{"norm": "rmsnorm", "attn_scale": 0.125, "init": "normal"}
Each number is 128 + 24 x the weight over its row's rms, rounded and kept within 0 to 255. Layers, rows and columns count from 0. The size above them is the row's rms in percent of the matrix's.

# layer 7 MLP down (transposed), 3072x768, rms 0.0241, rows 2011-2037, columns 0-127
size [ 90 121  67  97 113 106 112 101  99 110  93 106 114  99  83  79 176  96 101  94 103 105 132  97  95 105  96]
[[132 138 166 111 129 156 153 123 174 121 145 168 124 148  93 132 163 150 102 148 137 149 122  93  99 158 151 108 124 136 134 157 110 111 122 102 147 127 130 163 135  85 107 155 121 106 115 175 160 109 146 122 149 152 147 146 148 171 148 190 116  69 101 144 126 138 103 133 122 111 102 113 170 108 125 130 102 127 115  90 168 122  77 128 184 150 142 119 111 167 152 139 122 104 178 104 101 155 127 140 142 127 106 130  91 115 131 135 131 109  97 111 114 141  89 110 130 133 138 146  86 119 116 156 129  98 136 111]
 [126 119 140 128 127 141 108 101 156 126  73 130 119 130 128  97 132 111 116  96 122  95  99 106 126 123 105 161 144 120 146 113 146 128 106 127 148 110 127 165 124 114 129 103 152  75 137 142 155 127 123  75 168 116 127 123  88 120 159 135 152 146 145 151  88 147 110 144  74 124 165 149 102 119 128 132  92 158 117 100 117 166 115 140 112 126 161 176 160 180 126 138 140 148 139 118 146 140 161 119 100  94 158 122 100 134  89 183 156 159 171 121  89 158 117 134 129 111 123 112 130 127 131 142 122 108 120 125]
 [126  80 149 151 142  88 149 147 139 109 123 102  86 152 148 141  91 110 137 121 108 123 115 108 135 134 138 153 127 166 132 139 154 145 112 133 127 147 117 128 126 189 125 163 121 172 104 122 128 118 108 161 112 137 141 128 133 103 141 113 184 116 131 116 129 169 147 130 147 139 105 125 140 145 148 140 113 126  48  93  94 109  96 143 100 157 142 174 101 123 175 124 130 132 125 111  98 113  99 168 139 117 126 186 131 128 124 133 139 177 124 156 116 161 116 144 155 131 111 129 134  94 106 141 151 165  71 123]
 [102 137 105 147 145 160 125 150 101 128 126 143 166 146 112 121 172  69 145 146 114  93 122 124 110 130 106 141 179  85 142 120 137 102 123 170 121 106 144 130  85 101 132  94 116 147 129 145 123 135 109 124 146 161 115 116 154 151 153  80 159 124 127 108 124 115 132 104 125 146 151 135 136 101 129 120 128 116 155 118 166  91 169 143 107 144 135  94 153 152 144  73 119 161  95 176 107 144 128 121 122 157 100 101 137 116 165 126 134 135 101 108 135 154 131 137 138 134 130 147 156  99 135  96  95 100 173 135]
 [120 131 115 171 129 131 106 178 113 119 140 107 180 170 118 132 152 113 111 137 142 140 138 110 154 138  95 125 113 142 123  91 161 154 134 139 100 155 142 133 129 116  65 134 146  97 128 130 140 180 149 105 111 140 150 128 134 141 106 122  83 135 114 145 135 127 126 114  95 129 106 115 151 117 173 107 152 149 122 124 125 109 164 125 142 127 119 109 101  96 128 107 157 192 141 131 135  93 121  92 126 148 142 153 136 159 140 158  98 163 121 159 114 111 133 131 140 133 133 130  92 124 113  73 151 162 126 107]
 [126  87  89 140 136 163  78 140 130 121 111 124 131 157 124  80  15 119 126 150  96 138 141 137  86 143 144 102 100 140 136 111 109  69 127 141 132 108 178 156 137 131 127 127 132 138 153 140  64 123 107 110 145 135 169 120 135 150 147 136 119 157 147 123 118 135 110 141 146 109 108  62  72 134 122 124 169 135  73 141 117 143 149 107  89  98 137 124 130 102 130 155 145 138 152 121 190 143  94  90 160 146 137 149 161 155 112 149 114 166 119 162 105 115 124 101  97 115 107 104 183 126 152 108 136 144 138 112]
 [111 155 157 159  96 154 143 143 120 153 126  84 124 103 110 109  86 137 102 146 128 134 100 118 134  83 166 148 142 113 151 141 136 138 115 163 143 174 143 160 131 109 151 104 123 134 148 153 134 130  84 128 116 108 111 115 123  60  81 120 144 122  99 124  91 129 142 115 120 175 130 142 137 115 133  98 172 119 165 174 121 128 120 145 147 106 162 158 167 112 161  83 160 139 152 141 154 169 115 134 154 123 154 104 117 113 167 136  93 120 146 106 158 132 120 115 149 118 173 117 136 140 110 131 149 144  97 136]
 [175 145  87 151 113 158 133  97 113 120 135 134 157 125 177 110 121 137 110 107 141 122 155 158 143 109 126 134 171  83 131 173 130 136 142 115 120  72 137 115 159 128  96 112 137 113 120 135 160 128 141 145 123 150  69  95 182 136 108 116  85 152 124 127 108 174 153 131 162 128 108 147 164 119 153 145  76 115 105 132  89 140 123 112 149 157 113 136  72 128 159  96 116 116 125 111 165 111 101 145  99 149 122 132 145 125 157 131 146 123 125 164 116 129 141 105 158 126 114 136  96 157 123 114 136 138 111 143]
 [126 147 120  90 124  82  98 110 170 124  97 158 153 108 111  79 145 128 174 171 125  76 129 117 125 101 142 135 127 122 123 123 104 119 123 110 151 123 149 163 174 162 172 157 102 109 162 124 126 121  95 124 121 100 112 103 155 152  90 140 140 137 129 124 122 159 110 109 122 155 183 112 110  66 136 119 112 150 139 142  82 126 169 119 101 134 142 182 121 120 126 112 166 129 110 125 108 127 119 118 145 144 144 106 172 129 180 119 162 128 115  89 130 161 135 100 102 123 130  86 115 117 132 126 107 114 158 119]
 [177 126 128 129 135 116 135 146 146 141 125 142 131 136 136 102 154 184  96 117 125 132 160 128 115 162 125 106 148 112 159 123 137 154 128 131  85 146 109 106 120  78 121 126 180 127  89 121 106 131 126  96 116 128 109 117  87 140 146 120 129 113 153 140 159  83 134 106 140 166 114 127 137  90 176 141 141 138 128  90 127 139 125 148 136 121 100 140 164 134 112 137 110 135 133 152 124 158 126 104 103  91 156 183 115 132 151 162 175 124 119 133 119 187 164 106 111 109 130 132 115  97 145 155 135 139 119 124]
 [121 128 118  90 119 136 123 141 132 122 178 131 107 136 103 143 111 112 152 129 118 110 134 108 135 129 115 178 121 168 164 130  96 149 129 147 133 138 155 148 120 168 141 133 131 135 108 151 106 132  96 148 151 139 103 142  44 136 108 121 131 106 108 112 130 137 111 100 145 100 169 134 114  97 112 126 117  81 145 122  85 110 136  72 114 118 131 127 143 103 175 101 129 170 116 122 109 111 136 157 175 148 155 171 149 128  87 105 157 134 132 137 127 132 134 119 151 145 120 164 111 129 154 145 150 133  95 121]
 [118 104 127 124 124 137 171 163  93 125 162 127 107 143 145 100 121 149 150 106 140 141 145 120 115 127 169 121 129 137 143  79 106 120 136 129 189 146 108  94  92 109 116 108 134  89 187 122 106 153 107 128 147 129 101 117 162 168 107 140 126 116 123 144 123 171 143 169 170 102 161  92 105  83  95 158 144 166 128 117 124  85 123 158 148 111 140 125 119 129 157  96 124 152 108 140 163 150 130 169 113 141 110 125 175 129 120 135  99 154 100 151 101 110 144 103 134 111 106 119 135 147 138 122  91 138 115  94]
 [123 178  85 110 152 153 125  98 149 140 119 116 142 129  58 101 164 114 143 148 121 125 149  85 139 126 156 113 115 102  72  98 163 115 154 154 167 141 116 132 150 122  95  89 128  76 125 161 125 117 151 144 123 136 134 144  89 152  85 122 162 104 148 138 141 179 161 139 133 138 120 180 119  65 109 129 143 118 126 107 142 152 137 152 101 157 139 162 133 150 170 151 130 103 110 122 189 137  93 188 118 167 153  90 158  99  78 155 109 162 120 131 121  88 128 163 162 161 124 127 116 111 162 138 160 104 158 161]
 [123  96 108 101 119 120  94 107 103  85 140 162 119 173 134 110 174 132 151 134 126 131 148 138 132 112  85 139 117  93  83 162 145 146 102 148 152 128 123 139 102 137 116 163 115 145  98 145 115 121 113 133 107 137 139 129 148 122 138 124 118 118 120 181 146 148 171 145 136 101 110 125 171 153  97 179 127 138 121 126 119 134  88 126 100 154 135 137 156 132 150 152 149 111 135 118 106  90 106 145 160 102  71 141 127 127 104 156 124 121 144 139 127 170  78 153 156 125 124 129 121 133 173 150 161 124 155 133]
 [134 145 153 124  92 175 118 139 159 127 127 117 105 144 148 141 111  98 137 133 108  99 139 134 148 157 135  98 115 130 142  98 156 111 107 124 105 130 138 122 132 170 100 169  77 166 119 145 116 117 154 123 113 160 111 113 116 150 184 158  97 119  73 138 145 139  87 132 118 105 132 131 104 142  63 146 133 159 123 109 113 103 119 135 103  99 136 162 126 129 110 138 127 126 111 175 131 141 167 104 153 149 184 145 129 109 147  63  78 142  72 182  98 115 148  95 164 103  99 139 119 133 128 145  91  85 127 102]
 [110 116 142 136  97 110 114 106 124 113 154 144 137 101 135 107 116 129 117 144 136 168  95  70 114 179  96  72 102  92  82 117 141 140 117 109 152 165 120 122 142 136 121 107 130 142 126 112 111  89 134  82 130 136  89 141 132 135 156 120 123 125 110 102 145 109 138 152 120 125 119 156 118 128 118  90  72 137  68 104 141 131 143 142 147 136 106 106 118  92 155  95 124 119  97 128 119 124 124 117 158 116 122 121 125 191 149 139 136 143 131 109 136 118 125 116 112 110 126 139  98 129 163 143 162 123  90 133]
 [123 158  99 107 130 127 139 117 120 132  98 108 147 152  88 139 103 110 163  82 145 174 127 110 154 124 112 114 153 135 131 140 127 118 116 112 149 127 138 129 141 143 184  93 103 136 178 153 116 137  99 149 105 146 112 116 103 137  99 149 138 179 105 120 132 101 136 128  97 138 129 115 122 155 104 101  94 159 163 124 130  91 131 107 110 137 130  91 165  60 107 112 105 147 158 130  96 130 132 142 104  83 123 147 141 143 159 117 137 139 132 158 154 103 160 141 116 172 165 122 123 112 110  95 101 133 170 165]
 [ 81 161 108 126 173 107 138 145 152 165 172 127  87  71 147 141  85 133 105  89 110 118 129 145 140 162 162 130 157 133 104 128 140 110 145 156  99 142 140 117 107 126 144 135 161  76 127 115 129 129 117 143 153 164  90 125 116 156 120 106 116 125 149 114 165 113 163 117 119 130 147 109 121 138 141 131 166 106 109 116 162 143 154 157 176 118  94 127  74  85 116 118 173 124 139 117 114 152 123 115 155 102 145 110 105 129 116 136 170 103 163 116  83 112 148 160 136  96 117  97  86 119 174 132 100 129  78 135]
 [149 126 101 121 118 103 139 122 121 119 134 144 117 118  83 106 108 134 107 118 142  78 107 173 174 141  97 117 122  83 146 172 116  82 117  98 132 164 114 100  96 106 171 144 102 140 142 102 134 100 179 152 177 112 152 140 187 155 137 124 142  99 112 137 158 112 117 162 139 147 135 108 142  80 155 107 140 139 122 109 138 164 102 119  84 135 144  92 107  88 140 160 132 151 126 126 129 140 137 171 111 124 132 128 149 151 126 127 170 121  85 118 147 148 131 125 123 124 170 145 130 147 122  86  89 131 144 119]
 [123 160 128 114 109 103 128 160 150 128 114 128  87 131 116 136 135 136  85 151 116 140 149 122 161 154 114  85 146 117 139 138 103 122 117 110  83  82 136 124 140 158 143 146  72 151 152 163 184 136 145 110 155 107 109  98 119 132 173 137 158 104 203 153 141 102 116 141 128 123 125 150 169  58 121 176  97 100 109  93 130  99 121 119 124 134 143 119 127 131 124 123 145 148 119 112 147 101 117  81 137 149 142 114 143 128 135 128 122 128 126 168 181 134  83 127 141 129 108  68 106 164 144 168 101 129 123 103]
 [142 147 116 125 146 135 150 138 178  94 146 152 121  99 138 135 130 126 117 131 121 140 110 126 122 149  99 136 108 123 143 115  79 117 146 130 133 141 126 110 164 103 129 146 109 128  85 169  86 103 133 106 153 129 112 119 121 164 128 135 129 133 180 121 141 116 157 138 152 130  84  92 109 129 147 133 170 127 100 102 130 148  99 118 131 137 141 142 145 117 166 115 112 176 113 173 143 122 159 103  65 150 135 123 130 109 176 102 126 104 133 176 143 118 143 122 123  94  98 151  79 119 121 134 130 117 144 139]
 [ 86  98 107 136 123 130 162 109 127  76 152 153 113 163 133 108  90 128 168 104 105 126 154 139 134 108 161 143 127 119 110  77 113 157 114 129 127 128  87 129  79 100 135 144 128 141 142  92 134  88 139 167  88 162 124  91 123 122 155 139 138 150 103  97 154 180 155 164 164  87 163 157  90 108 112 144 130 137  98 113 132 139 176 126 138 123  88 140 145 167  99  83  88 133 113 104 178 148 106 104  87  45 103  94 176 151 111 161 135 125  89  78 103 136 169 137 119 146 132  97  98  55 111 181 105 111 113  90]
 [149 132 137 117 123 123 110 141  70 119 106 131 145 143 189 107 126  73 122 133 117 120 134 131 108 150  95 133 110 123 103 156 119 114 143 106  91 152 185 115 145 115 111 110 103 138 100 107 125 148 105 134 111 161 129 112 135  92  82 140 119 108 141 115 120 114 144 156 117 150 102 167 159 150 130 138 145 157 168 156 144 147 153 182 191 119 114 131 133 114 130 153  98 140 109 128 140 134  79 139  87 103  92 106 135 116 118 115 126 123 135 144 126 111 151 131 119 118 187 163 120 106 116 108 133 102 109 121]
 [117 149 147 114 113 135 126 111 155 112 113  90 136 114 114 124 177 133  72 146  94  89 156 147 120 109 144  87 144 154 121 103  96 145 146 130 122  97 110 141 110 127 104 119 193  88 109 123 150 160 167 143 132 143 126 131 108 173 161 158 134 105  89 162 135 143 123 113 137 104 141 148 137  79  73 100 133 101 133 165 183 151 124 121  93 127  89 141 118 121 130 202 125  97  94  96 122 138 105 152 118 124  84  86 132 116 142 142  79 154 164 153 104 113 108 125 129 110  93 186 147 131 110 127  96 135 145 143]
 [111 170 117 171 120 162 135 118 113  97  96 113 138 137 132 129  98 166 114 110 115 122 165 135 143 146 165 170 103 159 140 147 129 121 123 158 120 154  83 129 125 131 108 140 115 100 123 143 170 111 137 110  93 136 123 119 119 164 156 112 120 117 126 139 127 119 137 134 106  93 102 132 119 135 115 139 134 149 113 110 150 134 157 166 151 115 143 109 118 119 121 145 186 108 141 117 156  98 154 150  77 110 146 110 136 104  97 174 111 161  97 113 125 189 107 142 146 117  84 186 172 122 132 147 125 112 125 125]
 [125 118 136 122 124 109 113  85 116 128 101 134 125 146  99 110 152 121 125  94 146 101 126 156 167  99 112  88 182 120  78 148 121 188 116 121 142 133 152 117  90 109 107 130 112  96 102 167 150 146 135 126 116 178 145 166 140  93 131 131  88 142 124 138 154 140 145 162 110 107 108 101 111 107 119 140 105 119 143 101 124  77 151 150 215 125 160 143 125 117  89 140 135 170 126 112 132 104 118 101 121 127 162 145 103 170 136 145 150 135 120  96 120 185 144 174 186 136 100 120 150 146 131 100 143 112 109  88]
 [131 183 125 151 191  85 106 160 118 127 114  80 128 109 121  78 137 125 116 145 133  97 110 126 137 121 131 167 145 152 133 148 160 136 123 160 114 106 108 133 122  95 128 140 156 122 178 143 131 145 103 141 144 107 124 107 147 117 142 151 169 142 160 104 128 154 110 123 128 127  91 176 103 135 112 130 123 156 117 145 114 109 113 139 131  70 172 116 103 177 149 177 146 147 165 135 109 151 138 147 115 181 124 120 116 118 114 128 138 137 131 111 139 162 110 162 132  57 144 146 119 126 107 110 138 106 134 129]]
# layer 7 MLP up, 3072x768, rms 0.085, rows 2012-2038, columns 0-127
size [132  63  95 113 107 115 103 105 111  91 104 107  96  81  73 160  95  98  91 102 102 126  99  91 110  93 105]
[[ 98 112 151 127 101 121 117 120 118 155 137 142 149 133 142 132 142 170 170 114 114 158 118 112 159 128 124 182 135 141 116 136 117 150 128 161  89 166 142 130 123 146 107  95 130 105 128 126 124 142 157 177 156 122 150 180 138 177 138  79 163 148  98 110  93 144 133 152 141  82 159 121 119 144  96 123 121 110 102 142 152 161 145 136 131 117 142 156 118 122 117  92 125 118 163 115 170 113 104 111 114 137 129 155 120 122 118 118 123 107 153 161 150 129 110 151 119 139 142 151 139 160 127 150 122 122  97 132]
 [146 156 146  93 156 121 105  92 103 140 141 153 145 155 150 158 149 159 139 128 144 133 109 152 125 171 142 133 149 121 144 120 156 113  91 107 103 131 141 136 177  90 106  60 100 141 158 143 145 148 162 148 139 154 144 114 116 116 140 156 152 128 126 115 157 138 170 139  92 105 114 146 111 138 145  94 155 123 124 144  94 149 157 106 119 118 136 125 138 104 107  98 142 154 144 146 158 123 115 141 167 129 123 109 123 156 196 155  82 145  91 164 138 126 116 119 110 104 143 155  71 127 140 103 113 165 136 146]
 [157 145 109 103 105 108 126 126 174 121 161  94  83 125 131 164  85 148 136 104 108 128 145 151 101 126 143 103  86 145 151 116  99 140 140 134 132 108  85 124 164 140 117 175 135 124 123 149 129 114 158 130 141 162 127 162  87 110 124 141 129 118 114 125 107 146 120 145 127 128  49 158 128 148 149 143 104 120 109 156 153 112  93 131 118  98 101 118 130 131 135 160 169 123 152  88 161 105 107 152 138 117 133 106 118 137 104 127 144 102 121 134 140 120 142 130 139 132 151 133 116 163 146 111 165 103  80 125]
 [144 112 174 113 154 137 139 103 162 144 113 149 113  74  76 119 109 135 156  74  96 156 130 164 140 104 127 146 136  82 110 152 136 123 151 127 142 121 148 133 139 161 174  85  99 160 121  99 105  79 130 121 161 111 100 108 103 126 124 110 146 156 148 155 132 123 109 165 110 145 152 106 125 151  94 141 126 119 136 111 159 148 107 118 144 118 101 133 111 133 120 123 138  88 102 114 173 135 131 157 158 116 142  84 116 112  89 138 127 107 114 126 136 156 170 149  66 142 138 123 136 139 158 155 104 146 102 170]
 [167 176 104 119 153 128 104 125 153 154 117 108 135  63 184 163 144 136 129 115 151 127  90 151 129 150 108 204 161 123 143 102 140 174 157 115 147 165 157 137 105 133 143 152 149 134 125 100 163 148 145 134 129 110 132 125 130 127  92 103 144  99 114 111 153 130 187 147 136 117 159 136 125 168 128 137  69 108 146 113 136 144 133 158 123 126 126 119 140 130 174 117 124 136 173 167 137 119 129 118 129  78 124 106 126 157 164 116 123 146 168 138 165 110 130 147 125 141 111 148  83 139 109 125 133  58 158 119]
 [104 129  81 119 163 158 124 105 129 177 141 149 188 123 121 139 141  99 123 150 160 130 107 152 140 143 128  68 147 159 110 101 121 130 165 109 125 140 134 137  95 118 156 166 102 116 152  99  80  60 161 102  98 121 149 124 155 131 135 115  93 139 147  89 139 165  89 143 100  75 134 147 138 119 123 163 157  99 100 134 167 131 145 151 139 164 121 120 110 140 122 136 111 111 125 119 130 129 129  79 104  89 130 108 150  86  96 126 156 105  88  86 133 178 157 113  93 121 160 129 134 149 174 128 121 100 131 131]
 [ 70 157 108  95 142  91 125 113 128  86 165 111 106 124  68 145 145 149 151  94 129 129 137 130 124 163 139 133 132 155 177 128 145 112 129 151 133 140 146 153 137 134  97 121  91 156 134 171 136  99 169 137 119 124 118 187  96 148 158 155 111 140 159 130 123 107 145 117 154  95 174 121 128 114 125 121 137 139 124 132 169 100 153 128 140 118 158 130 144 161 105 198 124 130 104 147 125 160 184 115 111 126 180 126 143 122 101 100  96 128 154 174 126 134 126 142 142 114 131  91 138 115 136 128 120 179 131 140]
 [139 132 122 147 131 114 124 111  97  96 160 141 115  93 163 186 129 136 149  63 147 127 102 154 106 116 135 106 148 107 146 132 127 135 149 110 148 127 134 124 133  86 137 101 145 113 116 136 122 141 194 110  96 107 127 157 137 101 136  89 137 118 166 135 115 149 128 114 117 141 120 131 179 137 141 144 163  76 133  90 114 146 113 171 152 183 115 115 124 146 134 149 127 132 172 140 129 108  99 136 123 185 139 142 124 113 133 131 108 130 142 113 139 112 123 111 129 132  91 122 141 113 115 124 165 158 106 117]
 [135 147 131 109 119 143 109 130 155 103 159 134 133 112  91 175 113  76 112 144 119 126 149  93 112 151 129 141 112 117 121 116 136 122 135 111 150 103 148 116 126 112 109 134 119 125 125 142 124 112 102 165 151 164 151 159 172 112 129 111  89 145 121 137 112 158 141 178  87  79 147 133 146 128 105 119 117 123 138 163 123 112 132  80 124 156 115 122 119 173 189 119 145 122 129 161 123  94 153 164 130 154 121 123  95 117 158  90 122 132 139 118 117  97  90 159 146 122 128 111 106 148 109  84 126 116 126 167]
 [137 110 118 126 135 125 130 132 117  90 122 104 149 118  71 106 133 135 117 110 142 140 125 158 109  97 108 105 136 107 119 135 184  89 104 133 113  94 100 133 200 150  95 113 127 147 172 102 148 122  57 126 108 119  98 147 193  94 107 105 120 104 175 142 151 142 135 105 141 122 136 162 128  79 164 122 164 130  85 172 191 124 103 181 107 141 129 144 114 151 138 145  87 125 106 180 154 107 132 127 128 143 114 110 127 125 144 117 155 131 148 125 135 113 114 137 129 104  85 124 101  78 106 113 133 133 125 136]
 [ 85 112 137 114 124 135 128 138 119 102 139 117 127 116 100 127 107 135 114 116  94 130 173 140 137  91 124 137  81 138  86 151 108 102 176 115  89 120  99 139 165 123  87 125 103  90 129 101 142 116 134 162 135 178 122 135 111 146 107 159 147 158 137 115 150 160 122 119  99 126  99  80 102 117 169 129 136  99  94 113 105 172 120 127 148 107 100  64 164 128 149 157 105  99 155  80 101  98 112 134  98 161 186 114 100 122 158 107 128 120 131 142 134 130 128 141 136 103 138 101 144 140 114 154  97 111 134 144]
 [ 66 166  77 134 149 131 136 140 111 129 150 126 147 138  86 126 131 146 146 148 133 156 109 156 100 118 126 118 136 188 123  96 109 107 182 106 132 103 121 116 165 110 120 155 117 155 172 198 136 134  98 158 100  71 144 163 159 111 159 151 130  91  94 137 163 127  99 113 120  93 167 105 126 146  93 139 114 170 160 114 119 137 128 154 116 134  94 115 138 166 136 114 121 124 172 100  93 163 151 121 122 125 115 142  95 140 167 130 135 154 123 124  97 108 149 128 123  85 134 153 106 110 141 148 115 164 171 141]
 [117 117 136 120 100 121 144 140 143 127 111 159 140 129 108 163  89  85 159 126 124 134 115 128 163 149 171 123 124 114 120 111 143 127 186 147  95 159 166  96 128  86 141  82 103 146 134 104  95 160 161 125  95 133 129 164  99 120 164 111 141 103 156  91 132 129 124 135 109 155 147 159 167 106 192  97 124 132 155 143 178  96 158 143 138 164 140 108 144 157  80 146 100 114 147 145 129 119 180 124 136  86 165 165 132 106 140 119 125  98 122 159 126 122 177 131 110  81 141  92 141 118 140 101  96 139 109  99]
 [142 109 153 122 144 120 133 143 120 142 172  93 150 117 141  93 156 159 122 163 123 160 135 137  78 118 177 116 108 103 135 191 113  91  88 108 125 111  89 155 151 107 140  89 110 161 143 110 113 127 145 118 121  61 124 111 126 109  80 106 122 173 140 130 134  99 167  92 101 144  91 124 100 141 161 145 147 130 124 148 167 167 140 147 117 110 159 154 103 138 116 127 135 103 156  84 133  99 105 153 125 126  79 112  99 165 154 167 153 117 173  61 138 156 101 145 111 153 158 135 134  89 139  89 116 149 102 160]
 [128 130 121 128 135 133 170 114 139 162 116  93 104 112 129  98 126 167  80 134  99 112  87 144 107 104 162 127 133 152  96 152 144 142 158 136 107 162 133 135 152 124 123 136 103 125 137  89 109 123 153 137  82 135 112 166 111 136 168 139 108 123 155  89 102 124 183 108 158  88 112  97 161 162 136 110 108 135 161 150 120 148 155 110 154 118 138 138 149 149 143 121 124 139 111 155 126 122 118 116  82  97 122 133  93 147 105  83 148 139 106 133 139 110 116 126  72 142 140 154 122 169 140 155 142 145 143 149]
 [151 145 147 132 129  83 114 100 125 172 116 136 159 111 118 164 137  92 127 124 114 124 149 133 132 157  86 130 139 104 160 147 135 148 173 121 152 127 138 107 120 121 153 121 122 145 112 122 151 151 141 148 104 170 127 140 124 125 111 131 155 184 140 156 121 120 111 112 161 138 124  84 121 155  61 112  76 151 129 153 122 102 151 119 157 113 140 160 166 130 158 135 114 108 138 138  99  88 114 159 118 116 106 170 136 136 125 114 154 182 183 110 113 101 143 134 156 154 149 115  51 118 147  98 101 123 132 153]
 [120 116 173 114 119  89 132 122 103 160  80 135 120 103 113 150 105 109 131 143 160 131 130  96 114 119 146  96 129  91 160 116 155 124 118 125 126 155 108 148 103 125 152 129 101 153 131 140 143 126 152 155 151 147 118  94 157 120 148  95 118 143 111 162 134 101  71 158 153 115 110 142 101 109 110 115 107 109 108 192  85 132  68  96  82 115 118 117 163 159 137 160 119 163 120 119 155 102 128  92 128 175 115 174 159 167 133 139 130 128 117  96 133 141 117 126 127 148 149 145 107 148 111 141 134 123 161 147]
 [114 150 125 109 150 168 142 143 120 113 138 146 127 142 163 125 132 169 150 145 161 155 120 122 114 117 126 119 116 149 109 119 168 154 117 150 102  99 123 121 137 102 115 111 131 155 136 132 159 133 144 129 124 145 128 183 107 135 114 140 167 153 147 125 120 108 132 147 132  83 114 132 136 112 178 152 175 113 115 157 154 192 155 142  81 123 145 164 112 110  76 109 116 114 122  90 110 161 137 151  98 126 162 125 143 119  93 127 111 127 145 131 107 146 137  86 108 124 150 142 144 113  93 108 133 135 160 148]
 [123 142 122 169 136 154 135  99  83 145 157 161 145 107 200 124 145 134 134 138 166 133 120 158 117 141 157 140 111 129 153 137 159 127 131 115 161 158 134 108  94 106 133 107 161 128 117 163 116 119  90 142 100 146 158 137 176 109 107 129 101 158 142 106 109 141 151  97 127  99 152 130 119  96 107 110 131 128 117 130 161 163 129 125  84 107 141 107 130 131 126 142 123  81 141 117 139 109 128 130 110  93 136 131 121 163 120 114 105 114 125 139  85 152 162 111 151 103 162 161 136 110 115 127 142 138 175 136]
 [105 133 144 171 125 147 129 105 109 113 100 163 129 150 128 106 185 161 166 150 149 157  98 149 137 111 123 115 121 167 133 117 135 158 117  95  94 170 183 161 108 129 122 137 145  86 115 134 143 144 172  74 108  84 171 133 111  76 119 130 135 129 104 144 123 129 133 138  97  90 142 133 140 142  97  95 108  85 153  96 162 101 152 110 121 151 118 164 105 141  97 151 114 125 119  98 129 127 126 137 107 114  96 112 125 167 123 131 100 163 134  99 131 138 134 118 163  90 163  98  98 108 121 130 129 157 105 110]
 [131 132 107  92 110 138 159 125 111  77 115 111  99 120 106  76 137 122 150 161 106 130 149 129 102  82 147 144 142 125 114 147 108  97 138 132 141  95 124 115 121 162 114  99  95 109 105 146 152 105 159 147 104 142 183 141 166  96 148 140 139 189  77 131  95 110 147 143 117 133 161  96 142 115 113 136 106 122 138 102 102 189  83 102 168  96 104 103 122 118 173 110 152  80 124 115 166 135 101 139 120 168 124 152 133 154 141 158 128 146 103 121  90 145 164 147 114 109 152 124  85 138 125  99 154 119 121 146]
 [149 150 139 134 119 155 143 137 102 126 133 104 184 181 151 145 144  83 101 159 124 101 171 130 123 142  88 130  83 122 103 126 118 122 153 107 138 135 173 115 124 154 115 124 116  98  89 143 173 138 149 169  85 166 115 166 117 107 135 104 135  99 129 123 106 120 145 106 158 156 151  85 133 145 130 111 102 140 155 146 146 143 134 106 165 145 113 128 114 139 136 110 109 142  93 152 175 146 113 108 100 146 154 117 149 116  93 155  98 152 170  81 181 119 124 128 128 163 130 115 109 127 145 132 111 125 122 132]
 [153 117 146 126 105  91  93 135 125 146 171 118 153 168 159 136 114 128 155 106  98 128  65 130 172 118 110 116 156  91 132 121 108 116 128 130 128 102  88 106 149 133 186 112 153 139 117 106 163 123 121 117 139 121 116 143 131 137  92  86 168 145 129  79 124 137 139 117 174 136 207 124 143 118 146 123 112  88 147 122  87 128 126 141  79 147 122 124 123 102  97 165 142  93 143 164 146 110 145 132 156 174  76 117 150 108 142 132 127 117 160 136 119 101 111 122 107 147  75 113  96 110 111 169 130 123 124 172]
 [155 156 103 105 146 131 104 140 137 156 146 106 146 129 131 139  87  62 142 159 202 163 131 122 145 126 122 131 135 158 149 143 139 155 111 134 152 135 131 130 160 153 103 159 113 110 140 148 115 133  82 122 144  92 117 139 130 174  98 145 109  99 155 154 106 114 107 124 102 150 130 105 120 159 126 112 149 119 212 114 142 144 151 114 122 165 139 136  95 139  79 111 181 131 111 126  94 168 160 122 130 150 115 122 115  97 127  51 119 142 125 123  97  74 105  79 137  90 130 148 139 138  96 126 148 133 136 151]
 [144 137  96 129 112 116 113 162 103 120 106 131 118  74 169 155 105 121 162 109 138 141 128  68 133 130 132 114 150 135 152 150 150 115 113 159 109 116 134 148 117 120 167 125 121 131 146 100 120 104 149 150 138 120 214 118 116  64 120 124 135 143 110 126  91  90 192 134 125 131 156 130 158 108 122 115 131 112 115 105 142 186 111 133 116 123 128  96 126 107  95 134 171  74 154 135 151 120 139  97 143 139 130 139 137 188 116 148 154 107 176 170 119 175 134 139 123 151 100 120 115 105 115 132 123 130 129  94]
 [169 102 117  85 121  97 133 135 151 161 138 120 151 105 130 133 148 133 101  93 106 120 138 133 172 166 128 135 122 127 144 154 119  98 155 111 138 117 152 119 176  94 153 162 120 167 119 112 169  85 174  84 137 149 116 127 130  79 145 135 152 124 132 119 101 137 157 102 173 146 131 101 146 149 152 134 172 120 129 144  78 107 146 142 114 144 159 188 144 174 116 129 161 116 109 121 145 113 113 114 112 158 141 131 152 127 133 111 163 128 119 153 109 112 145 152 148 153  99 139  86 127 137  85 106 115  61 115]
 [127 150 123 139 127 150 130 122 137 119 124 132 113  98 104 138 122 128 130 112 161  89 134 124 157 116 131  98 156 112 138  96 163 107 137  97 137 152 128 142 157  81 110 124 109 134 153  96 113 162 124 175 132 172  71  82 128 121 105 151 137 123 113  96 156 117 118 112 157  92  92 131  89 128 151  90  92 121 147  97 130 115 106 133 116 119 161 111 115  75 128 123 114 147 134 135 148  98 121  87 125  87 125 171 102 136 123 137 124 144 184 106 146 133 138 120 129 142  97 118 118 118  62 128 138 127 125 158]]